config = dict(
    n_layer=8,
    d_model=160,
    n_head=5,
    n_kv_head=5,
    head_dim=32,
    d_mlp=320,
    vocab_size=4096,
    activation='gelu',
    norm='layernorm',
    norm_place='pre',
    norm_eps=1e-06,
    positions='rope',
    rope_base=10000.0,
    rope_fraction=0.25,
    qk_norm=False,
    attn_scale=0.177,
    bias='none',
    tie_embeddings=False,
    parallel_block=True,
    init='uniform',
    init_std_qkv=0.0375,
    init_std_o=0.0,
    init_std_up=0.0375,
    init_std_down=0.0,
    optimizer='muon_variant',
    lr=0.0101,
    lr_mult_down=1.5,
    beta1=0.95,
    lr_head=0.00779,
    grad_clip=1.0,
    warmup_steps=200,
    schedule='wsd',
    decay_fraction=0.727,
    decay_shape='linear',
    final_lr_fraction=0.1,
    batch_tokens=32768,
    seq_len=256,
    doc_mask=False,
    train_tokens=167200000,
    steps=5103,
    dataset='wikipedia_en',
)
Each number is 128 + 32 x the weight over the matrix's rms, rounded and kept within 0 to 255. Layers, rows and columns count from 0.

# layer 4 MLP up, 320x160, rms 0.213, rows 269-290, columns 0-159
[[125 161 147 129  85  81 159 128 106 182 142  85 132 154 179  93  93  95 100 109 193 131 153 111 125 129  44  84 134 131 130 171 139  84 111 118 106 156 139 147 133  91 107 127  80 121 120 151 177 145  78 131 138 105  68 149 104 102 107  92 107 151 123 164 105 134  62  91  51 105 102 107 161 121  55 133 122 142 177 132 132 141 102 146 124 115 169 122 122 237 146 139 116  99 114 123 216 122  78 127 125 144 130 159 107 113  81 104 155 141 167 130  99 133  94 195 137 156 139 116 155  76  71 102 143 101 157 149 182 110 151 167 100 207 204 145 148 110 147 113 139 180 136 125  82 113 165 130 157 118 118 110 130 108 150 116 124  78 166 150]
 [131 170 144 103 152 127 102 142 164 140 136 119 172  86 122  95 111 101  97 124 152 156 105 104 144 103 145 192  70 141 158 139  95 199  78 102 131 118 172 124  80 132  81 121 201 137 115 147 117  97 127 133 149  97  97  87 128 132  96 161 125  68 153 131 191 121 123 128 159  80 144 128  83 175 102 131 126  94  89 149 143 120 151 123 115 140 127 108 167 138 125 139 158 100 127 104  82 137 116 138 134 141 166 109 168 101 142 148 131 117 148 113 187 110 144 118 152 136 138 101 108 142 162 137  80 152 135 119 135 133 114 105 143 114  95  93  89 130 131 103 145 157 136 109 112 158 122 114 164  77 164 164 124 190 205 137 126 125 129 145]
 [107  91 131 156 192 140 117 145 117 135 158 137  91 106 123 127 103 156 166  95 138 131  89 101 106  77  87 144 128 119 100 105  89 133 117 118 126 155 122 152 136 119 142 122 131 106 111 153 125  97 169 160 136 164 169 133  71  48 152 105  88 176 149 117 169 152  98  55 143 142 163 126 141 118 129 140 157 154  71 137 104 175 149  94  95 108 185 163 143 134 102 148  97 114 144 135  73 122 128 144 143  86 142 132 176 138 144 143 115 144 128 184  80 163  66 170 160 113 128 182 120 124 132 100 125 125 161 129 117 137 124 108 108 127 134 177  99  56 122 187 175 147  98 161 103 120 107 144 117 188 165 140 116 152  87 161 138  88 143  95]
 [154 127 127 135 206 121 129  60 146  88 141  82 114 176 105  59  75  41 110  69 188  87 105  91  61 128 121  97 180 117 193 110 153  82  71 141 106 168 136  46 145 130 104  87 116  99 158 194  79 111 166 124 148 149 145 124  93 127 148 156 143 195  82  82 133 163 177 133 132 106 178 124 177 145 151  69 138  95  94 132 146 196 134 119  91 167 183 184 131 142 110 103  97 121 105 165 103 138 104  93 179 150 181 221 127 130 131  46 117 139 110 123  96 124 111 127  95 104 126 129 108 132   4 108 152 101 131 114 123 175  97 144 156 101 135 190 134 109 129 124 148  51 191 128 155 112  98 176 164 181 150 110 148 107 110  80  82 125  86 143]
 [127  89 172 172  69 114 155 124  64 136 203 163 162 155 177 113 120 106 129 111 123 128 137 110 132 115 139 121 124  79 108 151 149 147 155 128 144 112  75  85 138 109 102 127 139 210 129 135  84 136 171 150 115 167 123 173 146 148 101 172 118 124 117 136 133 137 222 152  66 130 146  58 126 114 123  74 127 145 157 129 126 195 141 136 111  99 144 176  99 171 195  85 141 169 103 128  76 152 180  84 118 129 120 122 138 125 109 111 103  78 185  80 134 171 103 159 112  91 130 149 135 180 111 142 115 105 146 106  96 160 152 172 126 169  82 149 124 101  80 160  79 129 143 148 144 156 150  60  59 122 141 135 101 154 179 132  92 165  79 142]
 [120  14 178 148 143  73 202 176 161 122  86 117 120 142 125 177 113  77 156 125 133 114  58 116 143 125 139 118 107 120 110 131 179 116  96 127 111 122 128 130 146 113 121  95  83 110 144  81 129 126 147 156 130 135 128  95  90  96  75 159 117 125 143 156 128 138 119 126 166 128 153 127 129 113 122 164  99  96 121  92 121  83 136 148 113 119 166 109 167 139  87  76  77 133 155 148 113  58 185 124 105 111  91 158 113 166 144 122 152  86 131 137  96  95 152 137 134 164 140  75  79 134  45 122  74  92 140 125 130  89 127 105 127 163 156 136 138 103 141 188 121  92 145 129  81 186 144  70 155 146 151 103 173  69 102  86 139 167 145 104]
 [139 106 159 156 138 121 141  62 129 129 151 105 123  98 102 120  98 127 131  96 171 102 131 136 119 116 120 117 170 144 140 119 122 140 129 135 133 119 125 101 130 128 186  57 144 156 123 152 155  98 127 127  92 144 115 185 202  66 127 157 119 140 106  84 120 129 129 150 197 175  71 105  96 118 141 100 147 146 114 123 183 124 108  88 121 138 137 206 117  98 101 149 131 135 203  92 118 128 124 104 100 138 151 142 142  90 116 147 128  73 126  94 143 140  97  75 132  87 196 101 145 134  98 116 142 164 150  92 102  81 134 103 166 160 129 131  78 144 163 131 121 185 167 115 126 108 124 141  84 113 133 124 157  75 115 129 116 137 146 161]
 [195  97 134 140 104 123 117 212 168 128 139 145 107  85  97  61 140  93  87  88 141 106 151 255  79 131 101 136 125 141 131 162 151  41 151 110 112 107 123 126 116 174 138 147 113 154 188 117 104  67 160 118  84 143 167 153 104  65  69 141 148 114 118 209 136 119 203 121 157 100  91 126 100 208 141 137  78 126 133 134  57 138 140 152 118 167 175 202 167 152 105 121 133 161 100  91 104 170 131 141 126 159 194  83 171 130 150 146 110 121 123 184 135  82 128 113 169 107 101 124 194 141 131 126 145 107 114  87 124 156 175 113 116 144 102 145 131  82 125  86 141  95  54 126 158 108 104  84  85 166 171 128 133 159  85 194 140 126 143 125]
 [102  99 159 134 105 139 124 128 131 134 102  80  82 131 109 107 131 113 152 159 157 160 153 103 137 138 105 175 132 167 152 156 136 139 160 165 124 161 143 135 174 132 115 134 138 103 151  97 165 142 129 165 153 122 128 105 147 109 140 112 143  75 105 121 136 113  90 135 124  77 146 152 150  99 104  83 163  77 156 111  95 135 177 151 119 163 124 148 132 182 117 131 149 122 111 136 167  91 112 126 136 187 141 154 127 137 184 112 168 133 138  91 107 128 150 128 122 117  94 181 103 114 157 121 117 129  81 123 159 115  95 168 140 100 123 139 111 151 143  87 107  82 100  90 146 115  72 133 163 169  94 161 173 114 106  74 133 148  91  80]
 [111 101 176 162 116 138 153 116  75  95 105 127  72 140 167 143 132 127 131 135  62  80 133 164 137 110 117 125 150  93 138 170 138 139 107 136 139 102 112 103 144 134 111 136 112 140 125  63 122 171 167 166 107 129  95  77 172 138 157 105 233 135 105  89 172 152 131 100  99 109  90 120 153 151 147 125 181  90 147 162 124 158 176  74 182 151 136 129 119 139 145 193 124 124 180 103 147 105 144 120  99 109  93 144 105 157  84 151 110  57  96  91 125 124 171  77 200 155 127 138 125 101 158 165 158 147 155 134 124 128 101 129 100 158 140 128 132 146 112 152 129  77 159 137 101 133 145 147 110  85 106 177 123 157 128 101 154 157 116 138]
 [ 62 138  75 129 131 140  85 178 159 111 164  73 129  99 136  69 137  96 162 127 105 101 159 111 100  84 157 155 124 117 142 131 105 151  67 155 111 119 183 138 123 104 135 135 152 150 166 105 144 101 176 128 103 120 181 147 108  99  76 122 160 113 113 117  93 177  38 101 114 182  86 129 102 157 144 135 152  95 141 123 164  95 157 168 100 103 135 161 133 137 144 141 157 110 142 100 172 156 100 142 131  85 205 153 169 141 185 163 122 149 101  59 142 163 125  94 171 140  97  60 136 157 142 108 129 121 132  89 136  97 105  74 142 122 131  93 120  79  51 143  91 162 145 107 173 176  64 140 131 131 176 133 166 144 195 172 132 136  96 173]
 [156 138 161 118 108 190 120 144  80 104 150  79  95 108 132 128 125 135 184 121 107 108 123 107  90   0  46  82  72 177 105 131 108  88 126 123 146 104 143 130 113  98 123  88  69 128 103 123 167 204  78  81 170 106 155 114  89 170 125 134 170  65 196 121  77 157 145 171 180 135 106 105 128 220 141 125 123 107 144 108  94 115 155  52 160 126  91 155 118 116 122 116 157 172 171 134 119 102 113 147 122 172 112 116  96 140 204 135 196 110  99 165 113 107 168  97 190  77 150 111 124 207 139 134 176  70 156 149  98 117  92  96 166 126 104  75 114  87 143 104 168 124 157 149 167 106 116 189 136 145 131 138 113 126 164 119 110 181 123  79]
 [169 141 134  88 104 142  99 164 154 126 151  97 139  84 159 173 168  72 130 168  79 117  90 177  99  75 112 212 120 158 136 181  88 120 133 144 120 120 128 124 113 168 105  96  76 107 113 148  80 122 145 101  54 134 101 135 127 129 142 118 109 114 140  64 128 133 142  86 158 110 129 127 124  69  92  88  93 107 114 117 149 142 140 121 123 118 106 154 143 124  82 127 126 129  99  96 155  95 108 143  81 135 167 119 128 130 158 162  61 114 143 211 129 124  95  80 136 130 157 131 122 115 155 161 152 139  82 144 161 112  94 106  73 128 153 145 109  91 120 157 159 107 158 135 111 111 169 155 132 124 150 167 167 100 188 101 142 150  71 111]
 [165  99 175 155 124 173 147 137 106 147 146 156 106 150 112 160  88 131 117 102  90  89 139 100 198 178  58  90 107 113 123 146 127 171 127 108  37 114 142 103 125 110  79  76 187 145 151 120 107 110 110 143  87  72 112  93  85 176 135  94 141 159 149 141 255 133 110 158 214 126 121 144 202 101 142 117 130  97 122  91 108 114 156 151 165 118 152 166 116  88 127 196  89 163 128 130 108 100  74 131 110 144 142 110 113 139 132  87 177 105 114 112  72  62 161 131 136 122  70 100 120 182 142 162 131 124 122 135 162 137  95 181  67  99 156  87  98 165 107  49 173 132 119 119 131 103  88 146 117  86 123 133 131 165 177 116 119 112 105 138]
 [112 154  90 172  99 128 143 146 112 100 110 104 137 169 139 113 130 110 155 143 155  61 124 191 148 154 120 104  74 123 128 127 205 125 158 142 106 136 122 128 101  91 139 158 181 135 107  96 175 154 139  92  76 112 145 154 106 132 100 145  91  89 136  89 186 104 117  98 201 117 118 171 102 107 128 119  93 100 143  32 114 195 120 167 141 128  85 104 132  82 111 121 113 143 123 103  67 155 139  62  91 118 132 114 145  92 175  94 127 113 137 162 150  81 128 158  89 123 169 149 110 137 189 106 106 139 113  90 129 119 153 107  77 104 137 147 181 134 123 140 164 154 160 154 117 137 138 146 149 163 108  90 152 134  90 189 100 131 106 135]
 [142 125 106 116 123 105 153  72 138 140 130 139 147 181 148 113  87 116 143 127 193 122 114 122 142 146  99 120 119 159  94 131 158 185  95 167 110 113 179 150 158 116 103 100  82 115 167 133 163  86 120 136 111  82 154 127  96 146  91  89  74 100 159 145 154  93  67 155 143 157 159  56  92 117  88 129 142 188  97 102 140 116 207 126 121 124 155 109 156 139 172  93  98  85 140 135 124 154 109 144 150 114 136 126  91 113 138 120 164 134 115 194 143 124  78 141 117 171 120 178 117 129 165 149 164 138 121 128 107 105 168 105 105 140 129 117  92  39 124 139 160  77  71 145 118 141 108 128 125 105 138 150 161 124 136 129 153 188 114 138]
 [104 110  88  99 163 149 115  98 118 189  46 153 157 111 118 121 114 147 151 144 133  75 125 151  94 118 175  87 125 128 113  69  92 158 161 130  78 129 152  81 175 157 146  96 145 144 125 137 135 157  97 120 168  97 138 136 172 131 145 168 154 162 111  98 118 140 156 165 138 116 142 145 179  88 124 118 134  82  90  89  97 115 158 114 174 185 119 176 158 135  32 118 168  85 125 113 129 110 132 130 105 109 132 143  54 145 100 121 162 144 111  70 173 154 155 104 130 113 111 134 100 159  74 161 177 117 118  40 105 178 148 113 200 171 104 111  94 136  85  78 159 167 132  69 167 163  90 141 134 122 144 143 119  96 109 163 119 159  92 168]
 [127 118 149 112 118 180 175 160 154 136 149  79 142 126 151 182 132 121  78 119 131 133 105 119  82 145 133 187 162 123 165  88  44 129 151 126 127 139  96  74  93 137 121 115 112 130 129 163 104 150 173  92 117 111 127  96 163  66 110  97 168  98 112 108 129 138  86  81 135  71 153 116 144 163 172 168 135 160 112 118 117 153 159  89 141 130  89  97 161 148 118  92  70 161 129 140 150 128 145 154 141 112 120 196 150 130 109 123 115 127 139 151 113 128 109 125 144 133 107 136 124 103 133 182 170 140 128 118 103 182 114 161 165 131  77 144 110 107 118 133 110 117  70  82 112 192 190 148 159 106 140 126  77 120 170 134 157 111 111 152]
 [101  97 158 145 109  94  84 106 120 177 177 178 161 146 116 156 196 149 106 151  84 146 123 135 120 159 125  98  63 133 139 185 161 103 188 128 171 162 130  92 181 140 143 108  84 126 128  99  72 132 116 152 179 159  85  88 210 193 125 113 182 112 102  88 151 180 102  85 211 108  67 161 163 131 125  94 121 137 135 106 148 113  96  82 180 135 177 162 117 157 109 135 124 133 100  93 157 104 124 120 162  66 176 190 135 120 161 107 124 127  93 112 121 123 119 117 144  68 105  82 140 153 138 147 108  82 124 141 113 124  81 120 170 120  76 107 151 130  99 149  82 124 123 144 149 118 135 108 128 179 125 169  99 146 124 123 142 146 172 139]
 [156 123 151 157 137  97 114 154 104 144  89 124 129 155 143 117  94 162 117 114 123 157  77 111 144 132 143 108 145  67 106 149 116 151 112 129 117 122 123 103 162 134  95 170 144 209 135 143 136  85 166 117 127 105 153 160 165 106 197 125  93 106 156 138 145 115 177 134 141 162 145 108  85 145  96 147 115 124 126 128 176 130 148 119 103  96 173 147 135 136  81  76 126  63 123  65  95 138  83 147  86 160  96 142 139 169 137 118 217  89 145 128 150  87 116 150 109 111 155 110 107 101 104 161  64  80 167 122 154 149 100 116 156 140 113 150 176 124 174 200 149 112 121 127 190 129  83 147 105 120 150  84 160 135 110 123 126 161 120  89]
 [140  57 165 118  58 140  90 140 149 192 150 133 104 137 148  92 104  56 137 177 152 134 150 201 143  94 106  83 100 161  99 130  69 131 201 151 142 162 107 148 156 135  49 127 123  94 148 108 120 158 181 156  93 109 127 104  91  80 124  97 162 123  93 128 131 134 153 212 123 127 158 142  88 149 160 191  66 136 151  89 117 115 126  91  91 158 191  81 112 117 145 141  70 167 114 170 144 111 178  90 103  84 136 133 156 148 161  91 209  98 188  83  94 108 142 107  76  91 114 189 151 140 130 127 121 148 130 118 188 101  96 132  49  80 160 200 119 120 183 134  84 140 194 214 112  72  92  63 140 153 180 160 108 121 139 125  90 157 174 179]
 [109  94  99  99 156  71 125 130 132 135  84 115  94 148  87  65 141 108 115 139 165 161  73 163 153 132 138 118 126 146 157 103 137 169 139  92 138 160 119 154 156 151 130 171 189 128 171  87 127 194 162 130 128  97 124  81  71 129  99 103 146 102 120 104 143 147 134  98 138 149 129 111  93 148 126 166 118 118 117 140 108 168 114 158  96 121 160 126 158  98 151 158 113 137 133 144 159 150 144 144 154  69  98 216 139 186 143 138 150 110  95  91  93 151 102 134 140 124 154 154 131  90 166 114 134 138  85 214 150 148 120 144 124  97 101 156  83 147 116 141 115 177  80 113 142 105  96 100 148 109 111 112 114 168 161 132 101 146 108 119]]
# layer 4 MLP down (transposed), 320x160, rms 0.241, rows 269-289, columns 0-159
[[ 83 146 130 135 115 156 170 108 175  98  53  98 108  73 156  87 167 152  25 114 101 114 116 155 129 112 153 150 158 104 178 106  98 133 157 158 169 108 185 115 163 124 113  95 120  84 159 103 139  81 173  89 124 132 102 137 135 112 208 145 131 127 149 216 147 120 135 137 135 109 192 192 125 106 137 152 152 107 137  92  94 185  97 109 130 103 123 105  61 164 149  95 136 116 141 109 103 172  82 150 154  92 208 137 109 128 118 154 149  84 122 159  62 116 170  83 165 123 127 144 168 110 150 180 133 119 144 141 129 145 138 229  68 129  92 175  94  95 134 158 140 142 121  73 114 125  89 114  72 136 108 103 104 124  79  95  75  95 148 153]
 [126 139 143 117 169 135 153 149 104 100  75 115  94 179 106  94 184 161  91 170 104 124 187 157 109 183 116  99 158 106  96  78 108  90 109 150 149 132  99  78 141 137 150 139  80 135 137 119 168 135 141 111 122 127 123 160 134 155 177 106 110  96 104  93 140 130 151 142  86 146 150 174 107 131 117 126 166 156 121 118 170 114 114 170 187 136  76 171  83 131 119 138  95 196 132 131 168 129 149  94  97 114 190 170 135 149 117 158 161 125 135 132  95 130 141 138 111 148 152 128 157 121  81 154 208 135 103 128 100 120 128 159 122 131 105 127 157 137 158 134  62 112  98 134 140 135 152 117 128 174 167 127 130  67  93 116  95 118 135 153]
 [160 110  73 117 138 131 136 117 172 144 156 160 145 140 118 177 194 142 148 165 144 125 166  61 197 122 120 121 159 133 177 109 173  94 114 155 109 135  95 112 127 122 135 134 140 132 126 124 154 131 108  95 162 133  95 134 135 157  86 163  87 105 149 139 127 139 145 107 126 142 123 163  89 114 124 116 115  90 145 140  98 118 138  90 139 152  85 133  89 140 112 138 133 143 112 165 166 125  96 137 124 140 186 181 120  72 132 110 128 148 138 137 154  83  90 135  98 114  93 141 174 151 148 171 156 110 128 145 140 132 110 161 137 101 149 149  86 139 164 104  94 171 134 123 143  96 155  70 154 115 116 162 104 125 132 123 179 133  84 138]
 [153 129  92 121 141 110 159 135  68 150 118  92 127 187 133   6 143 102 163 133 119 121 157  16  45 116 105 158 214 102 167 106  84 118 126 124 104 162 137 100 141 106 206  74 130 107 122 153 113 122 177 140  98 153 160 151 101 200 109 142 170 116 128 117 126 140 209  90 136 163 176 151 141 112 122 154 176  73  94 131  68 175 111 116 128 178 212 165 191 167 121 129 116  94 152  78 180 120 210 107 139 119  95 159  67 133  90 103 204 169 181  83 121 182 106 107  85  75 135 120 145 136 184 153 202  94 151 185 109 139 110 140 156 142 109 100 107 133 153 167 160 143 191 149 113 132  85 128 142 100 140 147 145 133  81 114  91 133  38 132]
 [ 66 139 132 167 174 164 127 108 155 112 109 105  82 150  60 121 146 148 117 141  98 134 144 162 115 160 106  97 177 150 175 117 136 131 171 179 104 150 135 177 133 156 179  74 140  85 150  63 119 126 110 154 186 144 102 162 140 128 212  89 134 119 153 143 144 115 148 156 145 146 139  95 133 102 111 143 140  82  88 167  84 126  90 169 127 161 195 145  76 140 181 118  60 137 108 119 113  98  91 118 106 161 115 203  84  81 184 118 105 113 127  76 188 137  98 135  89 136 118 131 124 137 102 100  72 146 137 152 142  57 143 170 101 122 116 107 170 116 131 171 101  95  87 131 149  91 184 189 128 151 111 156 171 108  94 140 147 123 117  85]
 [145 190 141 182 117 115 112 113 104 120 123 133 131  60  69  84 104 123 139 165 132 143 175 115 122 131 128 156  86 118 146 185 114 105  70 175 190  87 121 138 117 143 125 157 135 184  86 142  96 120 122 120 131 134  65 155 100 142 121  91 179 125 148 118 156 129 166 139 142 142 129 107 122 155  84  87  92 172 132  95 199 140  82  79 157 117 115 120 165 141 103 155 137 163 109 143 107 111  97 127 114 188  89 106 105 136 135 126 100  97 123 138  84 137 106 154 186 161  53 104 148 168 161 142 111 128 118 116  98 132 127 113 124 167 151 142 166 126 113 176 124 179  74  86 158 120  92 135 168  57 144 139  77 113 121  66 132 172  63 160]
 [ 85 129 172 100 172 123 105 144 112 159 127 155 140 150 144 171 152 150 110 134 169 106 157  88 141 158 130 148 133 134 109  98 146 104 134 138 136 103 123 192  90 159 115 114 112 138 128 139  70 151 124 115 131 129 185  87 121 113 124  89 111 104  97 108 157 121 126 112 107 106 155  75 166  56 137 146 110  60 162 111  84  75 145 120 126 118 108 126 167 100 140 105 121 131 126 114 135 127 136 136 142 125 180 120  86 111 158 141 168 126 108 182  95 148  91 157 123 162 125 154 118 140 148 122  93 105 113 154  87 159 168 127 103 125 130 134 116 125 107 138 159 153  49 159 109 106 128  97 133  88  84  99 124 156  85 137 169  81  89 118]
 [ 96  91  92 121 112 132 100 125  44  86 127 144 127  67 114 197  87  84  90 179 197  82 125 142 109 105 120 123 125 134 116 120 201 139 134 145 170 110 196  67 136 132 147  79 103 130 104 182 227 114 176 148  87 185 169 137  88  79 124 205 172 100 152 192 133 178 139 100 139 137  65  76 128 156 121 119 149 137 193 139 105 100 138 134 139  99 173 121 170 162  88 112 140 176 144 118 175 156 134  96 156 157  89 171 148 150  75 107 136 125  92 162 139 125 133 134 128 126 101  78 123 107 186 138 190  52  75 172 152 122  99 166 175 175 154 119 112 122 160  84 151  69 130 104 114 176 153 112 113  82 177  35 117 145 117 148 130  59  89  77]
 [123 154 102  92 136 148 108 136 134 117 130 161 121 122 131 146 121 161 140  65 134 112 100 121 160 102 124 129 135 130 162 106 117 114  92 133 131 113 136  95 110 139 148 143 106 151 144 134 111 160 147 139  94 128 160 138 132 134 150 121 102 174 120 150  93 143 118 115 137 115 103 117 130 105 102 121 102 138  71 147 182 163 103 103 156 143 167 121 133  69 155  99 134 129  95 142  89 129 140  97  98 115  79 120 164  86  78 161 117 160 144 137 142 123  94 149 175 121 118  64 150 126 103 121 166 152 154 132 124 134 164 111 130 110 160 111 144  91 118 129 118 182 170 146 139 156 143 129 119 169 152 119  96 145 145 145 133 142 173 153]
 [132 124  77 157 125 125 141 113 148  87 177 117  91 166 144 118 128 122 162 119 162 130 127 108 141 135 126 176 125 105 124 123 113 124 131 142 117 173 131 118 144 118 146 143 137 171 156 157  98  87 106 135  94 106  90 121 148 103 151 155  95  95 155 214 151 127 190 114 145 161 154  58 100 137 106 167 119  96  70 147 130 128 100 137 146 117 144  99 144 146 114 140 120 156 145 102 103  70  89 118 127 153 122  71 161 127  95 143 173 143 133  86 137  92 151 175 134 129 163  70 192 115 140 168  79 118 109  67 178  83 122 129 113 115  84 100 158 107 144 173 118 176 151  99 113  98  86 122 143 163 129 145 110  92  99 155 100 160  81 129]
 [145 164 142 156  53  87 141 134 124 178 105 109  97 127 119 161 135  92 110 121 135 165 146  99  84 145 144 113  93 113  85 110 170 146 128 172 109 116 160 162  86 108 181 128 188 139 114 132 140 192  82 118 129 156 164 132 148 129 131  70  85 140  87 183 112 156 142 121 105 114 176  81 140 102  88 100  94 150 142 137 107 150 167 132 151 141 159 125 163  95 185 122 132 116  96 106  95  74 105 145 159 125 142 167 153 162 119 123 187  99  98 141  77 100 142 121 139 176 125 150  99 101 151 159 142 168 150 112 147 161 151 140  85 104 132 142 141  96  88 168 113 150 167 121  70 128 147 185 124 118 136 117 152 119  95  66 118 144 112 143]
 [142 147 108 102 115 219 126 124 179 148 154 103 125 152  90 166 178  79 145 135 153  76  43 160 133 174 122 168  69 150 132 115 109 185 174 100  32 103  84  48 133  97  90 171 141 121 241 113 145 101 156 111 168 132 100 127  95 182 188  66 147 141 105 160  66 142 141 117 179 119 176 109 122 168 157 171 126  90 132 150 170 105 111  36 134  93 114 137 194 245 106 173 125 139 104  92 117  79  86 102  86 154 143 124 143  94 164 125 133 120 126 128  82 154  73 225 150  93 216  96 169 160 221 140 125 171 126 105 140 131 115 163 180 113  93 154 116 155  77 120  74 150  81 192  73 104 188 143 143 203  63 136 115 121 122  49  98  92  93 143]
 [114  89  75 165 105  97 131  89 135 142 115 161 103 201 117 118 119  79 164 128 171 127 143 143 109 138 133 134 157  95 131 126 168  95 149 150 108 145  51 120 123  76 112  88 112 150 168 100 128 140 116 128 134  91 160  81 136  88 120 163 104 145 132  97 138 155 174 167 137  97 121 173 145 128 112 103 147 129 103 149 173  77  80 130 145 108 140 123 137 152 129 166  85 128 147 133 141 128  86 151 162 134 123 176 137 114 100 106 139 127 149 106 148 164 150 123 145  85 122 130  88  89 105 103 148 106 156 111 102 160  68 113 151 109  78 163 155 210 153 103 118 134 111 130 147  96 153 174 141  97 141 142 101 117  76  74  84 157 143 120]
 [119  92 100 150 112 139 129  78 144 177 109  86 133 140 159 135 108 128 161 118 124 103 132  72  92 129  99 134 145 119  94 192 170 143 115 102 116 145 111 139 176  71  86 144 195 129 153 140 143 124 105 110 163 133 166 178 115  83 142 125 165  90 152 183 114  95 109 102 168 164 108 178 128 134  97 203 120  98 149 109 140  81 109  99 135 157 151 135 182 188 111 255 155 159 155  40  76 111 123 117 177 109 117 175 141  69 127  77  96  78  89 182 131 102 107 187 123 130 141  85 112 128 197 121 162 137 145 150  61 130 109 134 121 146  95 120 155 115 154  87 127 186 114 119 155 185 145 183 169 136  91  91 128 164 125 104 139 164  45  69]
 [167 149 135  98  84 134 118 145 131 170 190 114 114  89 147 111 103 142 186 128 102 139 139 108 120 150 154 153 165 151 133 100 109 168 146 151 169 157 182 115 179 132 137 118 158  82 112 145 172  76 128 183  84 143 173 135 145  98 141 126  99 137 141 148 144 103  81 150 128 128 171  90  80 130 148 148 140 145 119 160  76 135 174 112 124 105 150 155 150 165 124 139  78 127 117 109 172 133 152 123 168 116  78 123  86 111 146 155 118 136  98  95 171 150  84 103 130 156 105 102 167 137 116 133  92 118 153 132 151 166 140 147 165 162 122 176 141 135 103 101 145 177 132 135 153  85 139 122 118  70 106 111 151  49 154 113 152  92 146 164]
 [154 111 156 139  97 126 128  99 101 113 148 127 164 153 103 181 138 130  88 104 133  81 102 140 149 132 135 174 150  97 143  86  99 142 174 103 137 117 170 187  92 173  91 131  77 114  85 103 156 173 109 102 150 115  47 129 128 128 114 160 155 162  76  88 125 150 133 117 126  77  69 144 155 150 115 132 163 134 170 129  90 176  95 129 156 155 128 142 147 161  65 135 128  65 165  88  96  69 120 113 120 139 168 127 142 150 151 116 121 112 126 157 101  77 167 106 120 155 123 139 120  45 149 131 144 172 141 110 132 142 108  58 122 164 161 152 163  99 101  91  94 165 186 166 147 103 130 129 103 102 124 125 124 175 110 154 149 122 166 124]
 [122 144  74 133 186 180  68  80 117 149 127  64 156 171 124 129 122 123 114 147 155 187 197 137 142 112 100 196  83 117 156  85 151 121  91 126 149  69 124 200 109  64 137 123 154 142 169 130 132 134 136 139  97 200 249 109  84 132 128 156 133 130 126 116  64 120 118 120 150 127 147 113  93 122 160 174 138 149 108 152 143 113 139 115 136 101 172 143 171 153 117 144  81 126 124 129 140  87  70 156  51 153 142 133 120  91  78  93 139 106 110 115 138 160 122 130  85 127 180 140 119 152 164 122 141  76 129 118  47 112 130 121  74 154 119 142 125 142 113  61 115 157 150 147 109  85 133 150 100 121 129 127  96 133 148 165 158 163  91 141]
 [109  95 168 134 137  97 179 144 195  91 101 150 127 152 151  66 149 134 139 161 140 106  97 241 133 142 121  81 124  85 113 177 114 119 114 211 109 137 164 127 130 118 136 110 165  99 124  85 103 118  80 154 145 180  44 181 118 179 117 151 166 111 138 113 100 138 104 124 194 120  68 136 102 161 108 130 153 127  91 126 122 102 132 140 139 129 148 170 148 113  77 114 116  84 137 129 157 185 131  97 105 171  88 116 150 107 144  90 137 150 109 143 104 129  98 116 135 103 175 138 173 126 120 107  91 108 112 143 144 147 153  98 111 158 131  50 109 106 194 145 177 136 115 168 145 147 101 142 156  81 152 129  80 131 152 115 116 117 137 109]
 [104 106 127 200 119 172 145 148 141  93 130 110 141 155  69 114 113 113 169 151 114 194 105 114 136 126  99 135 184 146 135 125 120 150  96  92 129 108  94 159 139 146 100 127 120  93 129 146 121  74 137 144 130 131 163  85  97 132 189 165  88 205 124 102 164 155 126 144 164 137 111  76  95  88  65 155 148  54 105  78 117  97  70 125 163 105 146 124  88 138 145 149 103 109 146 145 163 145  53  94 108 164 143 132 142 150 159 113 135 134 161  80 116 132 179  70 110 119 144 111  86  92 134 151 136 125 141 110 106 116 122 148 121 133 142 139 154 163 159 148 185 197 135 153 157 134 113 201 108 131 132 105  48 131 132 191 118 109 119 135]
 [102 157 152 128  66 107 186 119  83 108 173 164 136 128 148 124 116 155 131 102 149 140  96 179 114  63 130 168 145 186 109 117  94  72 160 130 127 109 125 152 106 140 160  88  77 105  94  89 127 157  83  99  89 176 101 131 155 164 108 149 156 194 152 127  95 119  81 162  80 101  98 152 132  89 115  81 148 155 162 145 138 132 154 175 149 131 146 132 176 168 107 139  82 160 123 103 154 108 101 113 175 157 121 155 184 109  93 183 112 143  94 138 145 141  98 117 122 175 117 146 102 109 163 108 143 123  76 128  92 138 134 152 127 163 147 174 102 173  74 120 132 170 114 108  99 163 157  98 169 178 124 137 139 169 124 125 138 113 162 134]
 [ 90  86 168 102 143 174  89 122 100 151  86  85 110  91 120 172 125 106 114 159 123 130  83  93 142  96 157 173 132 131 107 107 103 169 123 101 134 131 166 120 126 109  99 142  95 155 132 148 171 118  86 133 125 143 129 137 138  41  91 119  99 146  74  93 103 123 153 168 137  84 106 105 117 136 131 128 152 114 132 139 123  90 129 141  92 111 185 157 176 111  70 173 103 177 120 115 144 183 150  90 111 101 156 159 156 148 147 157 120  88 110 106 126 107 139 128 142 133 102 121 129  42 131 123 121 148 127 147 145 143 125 142 148 110  46 177 196 130 103 127 186 147 226 108 118 127 135 142 112 153 134 127 155 123  72 207 143 119 189 165]]